{"n_layer": 10, "init": "normal", "weight_decay": 0.093, "final_lr_fraction": 0.0, "z_loss": 0.0001}
Each number is 128 + 24 x the weight over its row's rms, rounded and kept within 0 to 255. Layers, rows and columns count from 0. Numbers have three digits each. The size before them is the row's rms in percent of the matrix's.

# layer 7 MLP up, 256x64, rms 0.137, rows 60-155, columns 0-31
088:086133127154071164111098133106152149146122093151108146139117131137168124122171143101127137132154
083:137101134138090128112093138137147165119197114146140100132164126157121108126132161136134124120154
087:110139124114160116177125113136132116167131087126099147127160113101109136141135116174120089111121
120:125173133137142194141139129058124140105111153140119123143113104124138124161137133132145166136084
119:126146123102162139172112146103126112099133130127113090088157066128143102165108140150133138113152
084:118136153102151152144108145135097133141117153140101105149129144161111189155146115130108123093130
109:116117139124137096134142152152149121131096143152139119150115132124104132136080115094115130119118
105:134129113139145118139133131119140104081130114162121109157144109073126140138108134116200109121138
099:142116074173131156114104129120124119076145146117134118081149130110105114125154104139104131116131
095:071130095135130171129088148057169092137107157117141117116123152122134130111141126115133116123112
099:133071119105131116074117106121097093103104111147131105125087137166135119162143112111141150099134
082:125103151167183142165130126136160131091106109128097128118171115114140106134123155099125131110157
118:127143080127086110159110115093101100120088122151107143137122120133113133137151124192109139151148
114:096142146133131173175078129111116103093137083126107146086146118171144134118139160156137118142121
100:102129175130142112145096132139156127137104159100108115121145102164162134117157130069129092117103
099:127161100115110108146130095112105173120145119146130128101115164168123097152171147130141117105160
093:099124116139094134113128130126156154130121135122154107134132154112170155129174129106163136101136
107:117119139174127129134127104093098136099117158205130126145120097140120104178130205114120122073135
089:166152191125125089074151129140166127135118158138119108139106164149112152147139090120126152157105
102:132160129123172125118140127117128110073102140100106161163126146133113150162130186119193139141115
109:111105139110117114185113154137119114102107157101115123128118150147135062147107107086122119136107
092:152128127118119152095084108147151122093116135084152135168129129127088158159115141146143146144176
104:132107163115145106116172140141135127145100149112155159110133115136125106152096124119134157132068
121:145146135168099125127116129103104108084093135112121159134095117113069213147156137136176153110147
103:147173125153119111126130075115076146145146143114142115161127131098085153138112105133158118098106
091:111155123106164098147131142117122133164107106165098169162141112097133095102116117119163122099137
101:115118118129143105095124165169126151150099097113166141163144142173155128142164110162172140102099
106:120110150110176141143139141124162133137108140159190156114169151140094116170122107156141147095117
096:118103124143132104084138118154122123117144116168120110184103171147135085163175150114103129153129
114:103098132128167141146101154107114152088135155116165150140140131093101128170151112130147118104129
077:113137156122121057124124172109105114136126108146115098139115129147155130163105077143085168149075
087:144175174119133085074150160167091110115116114151119109139100105157150124156133139122149109130135
090:119137118110113091153073167109114120082130176116146090149152125155135163123132075116158113119100
103:166120092151182135148072121139102111071139128110130085156139158171136145136144121115114171073145
097:107126128101154097155130164121145160153132114144133085110156139115163136158129163155138106109151
100:115113082090134147086135106157098157128153100144133106110111153140139128155156143147145123154127
108:128128156107128116099148169112084086097111125163122083120150162163117100153123149156080144136116
102:120120136170121166158119068107114089124120147121163127106122138123124131160083114141140167124122
100:082111163133164137134137105138119126115163137097148142103166129131101103171143102131134086167142
093:095147118099147146129137103102114146108155091133113112074125123129150097172146142151114116109096
109:095139125133114131198101161099109109109160190138147084114159110127133091119121101126132094133113
086:161135159158131146181128138121109130145110109148157137135113143127103138134146154115165091149101
072:132170166124109163158129103097125140154089121111060118152121132123122140114127120124135184098085
108:164146172134157120166102100117149141092111179098141125092132130142108150171120108150165122117148
105:139126155123101106142101114117123149072139066143097126064122124154155120142147168110159125086183
096:148140098125156168130104086076125113120082092145090187115157101097121132142133158120153147095153
102:139082117139146092120159142125105138110148162162117162132140118098135096138167180138119109088108
091:137112147114145092091138117134127157147141171140153163158119147148138136148130132147153118133099
083:138126146103118107161102153096169166140119100088121130134163097127104104112143101124127105097162
102:142113094118124109106140126120151162141128104129120108110178195141111137114093148121156118127121
089:119150108112128124134112120130115098083153115148129126123105178127147093111166127199134136130094
112:066071141145135120101118109114173110134138130149124130141120128111140101135184126124149138147184
105:097162159137118131141160139106105110183131134134131152128121136151068105140141131186122136150130
118:131115118131139133135084065132133140089141146113115155135141117083112146154134185109176100097123
085:127119142085078144126163121175152110118111096158104112113105160100155110169134116142169149064114
109:099150130107155178161119112146107177137096123138122148114086157115102157150141149094173132088120
095:133146154143114156112142102168134096110084112143148152106138139108149110172111194114138087121135
086:105176173122124154092075132100119181149152144118165124144144141135153100103145130101106124124153
094:114143103152119149150136132102115126070107128113121129120101081091148125138141128182112103104093
088:113132099099133136128107126127080128102079116100111070134083121147113132148140107156150151139146
101:163146156142145128089107114100087158121103142158115157117136151152141130127128130148140125120184
086:128176124151122107125137089122151139112140120090147066154132131112109136076131125105154129116130
112:060106130106160152134099115107112125116112116111122101117146156145174141133126127134117148135125
081:128105109081119100133121144098095116104176087146180126122165132158095118160076132111182112136098
127:082134119103141133110137084140115129114125091139112105136133153144128088142148131124097141142152
088:146135146083126145117167161205113102120136130116152141086169100154126142174106160116150135108138
116:106146131158181147160114082112150104093153118154149099105120122127149114126126170105121139152090
094:146140130121162136091132096122114083145098145139131110111139143104113190157125122159116140114109
102:116119163170133150151127124157147136169134083114155169148136144135131126108137150160110100122150
085:123098121105110107155132138075099142168133177091152127104152053103093094137119145103123166132110
078:125070106135134145140112123136103152137112129139148082141174157183138139142128129106088109121129
092:106116150174134174093104169088116108090075119141132136116140162063118164128164105108137091123144
108:122129099138123127153150140078106130147134128096154126081108108129117124130126156145152152164149
092:061130134119083165101114134108099174123116084115135129118144138158129119142103078135136172153119
120:108122126108129151130116071146066141074154154123147124157129126168117130160123149131147163138132
105:118134119112138143110061100109156147149076135065149153139113164124124125132147111133142131135099
106:160136107094153145120096118134114121103107128128139108129095168109089093114153122117125138083129
088:128117091138147107163140137128146133090099100124125134079150161104158106178118110159134154169154
096:140122161165138165075140106109116114125135106105076117128106113079129098145116144140192133124126
108:085126089154156138155087116077103125167155109106137126121119153114157147168148138142128108120125
100:067080133116131132130151139133110136082149146138128112117094158128137085156110113143157128147119
081:109116166097089142121116116125096101138142113101154091115118131143136122115143101079148188098105
092:094094118138131112114147127162151099129125113121149126119094147133127130146153109182173112111134
114:106129130107159169122100087141119144174128110152117115122083146118140150160163135144126141172127
100:110131151145128101100129134083168109129115123130159148121110138134114115122123139175145136094119
088:161123122140161143165120147131165149103099087132074125123169137122086134123125130130120120145094
095:093136165105178124111154131154164104164121157088110117117123113122140124145166129175094126142136
098:154129127117139121128109144126165122142148102107156116106082145116132114127163134135168191105141
097:152143133141141151130097157129080124121136120101160145100150133096098149168127141125175132161151
091:137103090098122081101093147161141133136126138124147101108131147128083105144164124162126145127112
126:142123157153138148145105128110079119104092098184095151097134149122155119143157113100124104119132
096:116157147147118126137055139096108132125131108130159170086132146146157115136126142142106149127071
105:168127120146093145193096140165110095138130132133145147154169131156162112180148145114151120150088
098:129085113165119141114105111102107087148191112143161099143128116125120161132159093156149154109122
085:124142188134154124098101131122135146115141147149147114165086129124096120153159117112108121131181
089:100133155129125147128154129111114094082144109152177138146104123136123179136170153119167154149156
# layer 7 MLP down (transposed), 256x64, rms 0.137, rows 60-155, columns 0-31
088:110108133076144159111119123143092123120110110125156086123149114099081112151150150123115128109113
085:143139143180093125122056146158107153102118098149108105132108114120118150141108100128123111127181
074:109122088107091101071144141150115125129146075153138143088138130092081145147122126119164172135152
123:128148131158163145132134124139141115166139150098144143096179140108116122159171200143117081131091
132:103120112111129155134145142111169123133137107141145179141126111122151112130116173113124107112129
085:140153125067116118109129145161136132155163094135145134124108147108111128128081141128104130152160
085:127120170145160137131122083119127117136119109091132111121161171140140134158198136153155142113159
102:090078111129098099107101126161114153103108123079118184174094147127112137092119114100115114099122
080:093111132105154087144164170129142138169124129124139173137109125080128122147132153151083086159136
090:137129163135088109113115123115154125094145137123112078116095107149113157162121118104162130123137
118:085107123145148160153092096117116109124124192135127125075141125102140074143125160107173137134084
083:142149132161137129143124053140102134159141133123125086135113106146110139124145096101161130128124
117:128103125118125098099138132131169147092120157112118112137118198101120154163098134125118110122158
124:126133150126136115105105113135119116141149147097106157121147185164149141147152154104128106092138
080:133121091072126153095166092136176133090147114153174135137089142121113165138135129135109111120140
098:140075090148145164153123157124144088137115071135134148139165071147155137096152145145122144120130
083:140119199114120125166117102096127108126146147139140143112138131133126095141152049150120091085125
114:144124123115093143144159153074126117103146142092132172101115154094156101110118089147112127147125
067:105184158169147122110109140134085153127185115154126122132158115113119146163161151142128150150113
116:090148119164123108116131116121115080188132152149128111113119089140110149169113081106171113114160
114:169156141133138115133117148109150136146088108156161130070132143120134154092109134111153098139173
093:117118152106127123097124104114176158112150187137178116135117104144156082088121117140102114133118
112:113138080104099110164121140093162078110135155100134109117115169112125094130130064131088141117120
114:147117138138120158114147134114109130126151159137149113101154118133126112077162108149156139102102
107:102138126110136131156140111145092155133148114102128141128138137125135152101120143109163109195164
078:160166147091130132127140141146140131147119157168169154118122140131126130099095118141119136147159
092:135100131113098132155151099158160149141142123129160128136088144088142158092123140116118086128131
116:094145113117123122142148168139139113132157116176122134127101122078149164107109127161106151162151
101:136147172145110176131171125115125184110075149120123156084105132117146162115131150105154132127145
133:115146133161105118129149147157143130163141105130119131147163106156123121118147178085158123176120
072:167123104116108146100139091132125133109144157134143141112084116114092107120136166127175127116171
076:094139097125116140111123109132097161111137134145093155131143130095137110151142125114157129119136
074:115175132163118114120131131129165103152137142105127161165083110129172102109145160119112163110106
105:101117152114140106096137146145151103123149144164127149130139147067129144076144120100144127136161
092:088137128117119108114121121148142104154129131127138120159074136161106099143159108140131110154120
088:106124169158132096175096125154130129110119153122158118101133140113151128141089141137107118168115
103:140139143120116112156117135137164124178110133177139136145156127108113140140095129169137144178129
119:138103120107110132142097116164134124099057093096107151129121133151134115073126124116140133174123
111:144108161153155128160132107150140116167157108121097140084138138167117155184142135077140085137131
098:149117109148094096145138133157142101096162111105130156143106107129125174108078105105097129156148
128:139136136146114167101124102156168123097144150122071095128095096149121138120063114094089124155116
083:129129135086123155138140128126126139136078071142152146147156133112148164095123104134105107146116
081:110159106130153106171116095144105128120172209114109134126126098154127121121083102134110141160143
111:111119111111151074152123174126088154155097097151135126172144103140149121109156114140106174148122
113:093108101160133048141119125154093153129131105161116128171133169104122169124103124165117120149134
132:093112081149157107143129122128154114135149151084125080135147123193124110141139148159137108145147
104:159140079135126124144116130159134161104139184084108141137128084173160145127087115144145138116106
093:087114105091142077082131141132120170052127157119161158144119128161119145118126131171128124102141
075:173121154086145121143146135133128104112123105100126131154112129173179149137158125133131095116134
108:182110121135119153152135117127140135109159151135103135107148084127158170154097103173103150128121
087:137092126122091155144147133132147154102129142102136132129149163106136165115108138119130083140118
106:149143151115103142130132078112134137092088137104129163108114117155158115151097130136142123124124
109:134122137140144178093114094105130119107170149115083122112118151099163108128157145131135133144091
116:158106144177097102111116119093133096100143121150130121113123109125151170117099080152093123117129
093:191121121105126129116133147097125175135142136135144100146158128099092160140156114138121174103125
109:127140157115104163131088134097140126108093132144158136091131161090121127136127139088180129111129
088:133143121115158101141138135125090100181149158094153110127087135148122144104171115136136099162145
083:107117131099155152126099155068135120125123115139137103117168131152151109124112111155153173113138
087:143143163096102152110118106132125131111127111134177142065143129064084136120088114129131152107097
096:097157166169163137159116131168126100153168102104111134108159135111135141108093107128125140140157
103:139128133154137155172117102158141130128098095158131156111119090141074149143152134127147147120110
078:103121134131131087145108085106148115133165091165160113119096143132130138072121107150153118125137
108:131133126095124128142158130076118124091118110142140106130117145108102143115080129163137137162134
079:125162127119120127106106109074100150137102120102115114104105126134146096153122110100156123119131
131:129136089131134130109117146144121127066123146127111107126103154123171127064156079087102150126145
085:158127157143103147112107149139119168131089094157139087127135176117107125149146169143164167132129
115:101094150142101120165120137109079118125149178147156111117140100081143091119103101143112130150138
092:153122130141143146082122159129158138128148148128103123099123087131118156105106119134105118133117
082:129101149111112154131131109090109141105083098106141117097170123127092114144150128138148116117087
083:155123099092116154108111142138141148103140126137144143147110131118107144110120148084082116133134
068:131149102163117178098110096162119121131109097075133116115148187116155141121131115114128091104141
102:105143113127101101138099115136136158105159146127095144127083127141149158113090126121118121136143
126:111114156166167100135138138123129128128137130123137124128176066133107094158124097118117135120151
087:147097062131109152119123180160157118163137131137140151152138123142098150114135122145168148103121
117:111147122081130115113114137116139125157144070099100137137162166173111116138156157118157127111151
104:083116079146091110117127142143082111104177146123155151128151110111132119147110123153121152172135
091:117133095152136124141140102134133132162144125163155126194129104118126115158117148149117168129105
077:161126156124098145155142123112131118111074124151151115124114120124140137069136133126152140125151
094:123109117096116161122153142124127104121190130143098160113103128147136131140146168094093130114086
107:146123129105154098117135162136168102134135098109120140163190123141108133155118142160171130131134
108:130081077100119155077121136129154148086158133147133127162121153112113146102128127126138147108121
090:147153161117150155127117133098167115110119114118138079101178166118150125150134117136095145124126
095:133092155123103134114123145126125127164089102118162140141149125096115124110096112128147144081129
111:058140148136119160129102107144132122122118126151107149155113156094094153126102109126147157114156
094:128136112131133147143155168176152132140143120157117181140135168114130160089142172175147111152133
089:157134091102104165121167129113096101130159153118141138103126102122148134061138101098124139121118
099:112128123101128087145120127126127130136126119106133123176116141132193120122097148166119103157133
100:119143132150144109138130123108120103116090102136144147153150120137119115144155135095161160099141
086:064142105124118145142136086146113086099149118146121136138125106124139123144156111125152139075148
093:131137121143117147101133140117145128167204095147155159089111134108145180146093146126126139141094
136:166133161128124117116103112139128123107153170124115132126152057158118098139124084108118111087116
095:130123170107130113084092080126093131134150110142120113098147085133123116138150155147098143093073
114:112121127129073133117104136096138152119152153146129130092141103125179103106097093133111129171102
101:136158136108096106162131166131151110098119104122156162122153155088121101122153168169131102101102
076:106115139142181121183119141110099120121103110136124132116103140152155139167120126144120146172181
102:129115108146099143140199128121151129122118161134130091138149133155136098058103142124145145113149